Weights of a small transformer language model: vocabulary 8192, 4889 steps.
Each number is 200 + 20 x the weight over its row's rms, rounded and kept within 0 to 999. Layers, rows and columns count from 0. The size before them is the row's rms in percent of the matrix's.

# layer 5 attention output (transposed), 128x160, rms 0.131, rows 69-73, columns 0-159
101,225,196,216,221,198,206,224,198,185,152,230,208,189,186,209,224,197,207,186,190,192,190,214,225,190,190,194,184,213,209,206,175,167,184,199,190,238,207,170,236,216,194,228,219,211,167,192,231,194,223,195,215,236,172,186,207,181,202,227,190,193,207,205,200,221,222,220,183,203,201,173,224,152,203,201,196,233,197,211,235,208,228,152,217,214,218,201,194,231,193,215,222,181,205,190,215,221,229,215,240,189,196,194,204,219,189,190,222,203,212,206,203,204,183,205,218,165,229,190,213,204,210,220,189,228,215,189,177,181,168,200,197,187,169,170,216,250,193,195,191,209,163,228,204,236,204,188,187,226,217,200,221,185,242,160,187,169,182,177,217
099,173,209,201,202,178,208,191,193,205,197,203,225,188,205,207,213,212,191,187,195,214,208,181,198,172,185,204,193,173,176,205,181,186,198,204,194,248,202,222,210,192,201,173,192,212,181,194,224,207,202,192,191,181,197,223,242,166,145,172,205,175,227,231,199,199,230,196,222,150,234,225,188,194,227,216,175,191,181,228,203,213,220,157,228,203,187,199,216,231,211,217,199,201,201,204,178,185,203,236,199,193,202,241,194,239,177,153,235,189,218,198,197,215,213,212,222,212,218,200,201,196,250,208,194,228,192,217,182,224,199,217,226,176,177,230,229,206,158,199,196,189,198,204,189,219,204,183,203,199,182,181,208,203,238,207,221,147,179,179,205
099,197,227,197,217,235,205,211,209,187,164,199,172,182,190,219,224,221,186,207,212,194,189,189,204,225,198,214,239,183,188,197,212,166,168,212,225,218,220,168,228,232,179,186,173,206,176,216,201,200,196,178,173,187,201,228,201,209,191,218,221,189,216,203,200,201,219,220,192,185,224,203,218,193,207,216,222,231,220,219,213,207,210,183,238,184,224,217,186,231,158,211,175,183,213,210,210,180,213,257,206,204,176,211,206,211,169,216,213,199,178,223,186,159,167,182,205,181,215,195,241,215,213,178,189,223,212,225,171,186,226,239,183,188,214,207,177,221,202,203,180,220,184,202,184,233,223,236,159,228,221,199,222,197,191,181,223,191,176,204,218
108,211,214,183,177,241,203,188,164,209,190,200,228,216,183,220,188,209,190,173,168,198,225,213,192,202,173,195,185,214,176,217,202,183,185,197,203,224,197,191,195,208,183,184,218,174,202,213,217,224,235,213,225,233,176,204,184,213,231,202,224,195,216,230,186,177,218,226,217,198,178,178,160,204,177,196,210,227,191,223,220,190,181,181,199,196,195,243,224,228,160,186,170,181,176,199,189,205,205,219,188,179,199,208,175,201,198,233,167,213,206,172,161,159,207,190,185,187,187,203,194,197,192,198,168,168,238,201,197,170,252,209,167,221,211,181,199,234,213,229,182,193,194,239,178,221,207,205,219,192,208,199,206,196,166,177,209,205,203,242,191
087,170,173,201,216,171,201,200,172,181,198,214,190,186,207,173,208,176,190,176,192,150,215,189,195,175,200,172,207,215,214,205,197,177,183,183,215,190,222,182,226,208,217,207,172,184,198,185,228,222,197,222,226,188,190,190,224,191,182,206,158,227,203,195,186,207,190,201,214,206,179,184,182,217,192,212,211,234,190,175,176,183,200,229,236,183,206,199,219,180,207,230,201,201,218,196,197,235,207,235,229,199,179,217,247,218,240,217,195,194,220,202,203,250,173,220,189,165,217,194,197,190,213,237,220,175,206,211,209,201,167,166,213,179,208,185,178,220,203,217,209,218,182,200,201,209,221,184,208,212,164,174,196,220,217,187,187,187,223,138,239
# layer 5 attention value, 128x160, rms 0.12, rows 70-73, columns 0-159
096,219,183,195,222,209,173,207,186,177,214,187,176,213,177,201,162,184,183,207,214,199,188,206,169,208,222,176,191,200,206,209,217,228,188,194,205,165,222,182,154,201,204,211,200,211,209,186,164,190,230,211,198,218,187,194,167,220,240,225,185,220,202,203,159,185,176,194,222,229,193,193,223,219,164,213,211,221,233,220,219,181,220,243,177,214,209,218,189,190,201,211,176,187,163,220,257,206,203,169,205,207,237,185,199,178,206,222,196,183,183,199,200,171,212,208,201,180,174,194,199,190,187,198,223,193,161,169,188,182,187,209,169,210,216,164,182,241,246,189,177,212,191,187,189,212,191,178,200,213,202,227,223,203,168,188,198,219,208,192,168
099,175,178,200,202,194,192,214,175,208,214,196,231,217,160,185,173,176,207,185,197,194,242,215,175,194,211,144,194,203,203,176,189,221,232,191,205,192,175,220,191,164,204,206,222,215,200,209,212,209,205,225,200,208,208,183,205,214,227,216,195,234,196,191,220,204,190,168,211,209,189,194,220,187,176,181,191,226,203,202,197,186,184,198,200,213,192,176,209,189,225,179,235,212,208,208,208,184,219,165,184,214,195,184,191,204,212,188,175,171,229,192,210,243,233,200,214,236,175,178,189,184,209,234,222,179,171,189,191,196,171,164,212,223,225,176,195,190,154,187,188,176,207,216,217,187,189,158,211,177,179,217,172,198,198,228,176,196,246,201,144
106,185,167,210,219,160,211,214,240,207,187,210,181,170,214,211,188,184,219,205,246,189,209,185,184,216,218,191,197,214,190,188,205,197,207,231,207,168,185,185,201,181,193,205,225,195,198,220,188,173,163,179,212,186,237,195,212,199,199,187,192,204,205,204,224,239,216,211,179,188,238,196,252,189,219,212,209,201,198,164,143,193,189,220,195,204,183,176,206,203,209,218,266,200,201,222,188,227,202,204,209,190,178,205,218,200,188,195,241,170,189,215,220,223,186,213,217,219,228,220,187,199,192,195,235,229,162,191,214,199,163,203,246,210,178,211,199,184,208,171,174,199,190,196,209,157,174,192,198,204,164,200,216,190,223,220,195,200,198,189,212
086,202,246,203,172,214,223,213,219,210,198,175,221,174,178,228,209,246,181,208,215,214,216,221,215,164,200,223,188,187,179,203,202,232,218,186,212,174,174,206,199,214,206,202,183,202,187,176,191,216,191,200,189,212,181,186,177,199,218,206,224,129,210,165,207,194,157,192,191,203,208,199,220,181,225,202,219,170,190,206,218,186,200,172,200,194,167,203,197,222,207,171,231,196,187,177,222,192,229,191,189,196,229,208,178,192,211,186,187,221,232,219,182,172,216,217,176,234,185,212,227,189,168,176,178,224,198,194,206,195,242,221,221,212,226,211,215,243,194,211,193,176,205,197,174,199,180,201,193,188,192,225,227,227,162,217,202,207,175,226,178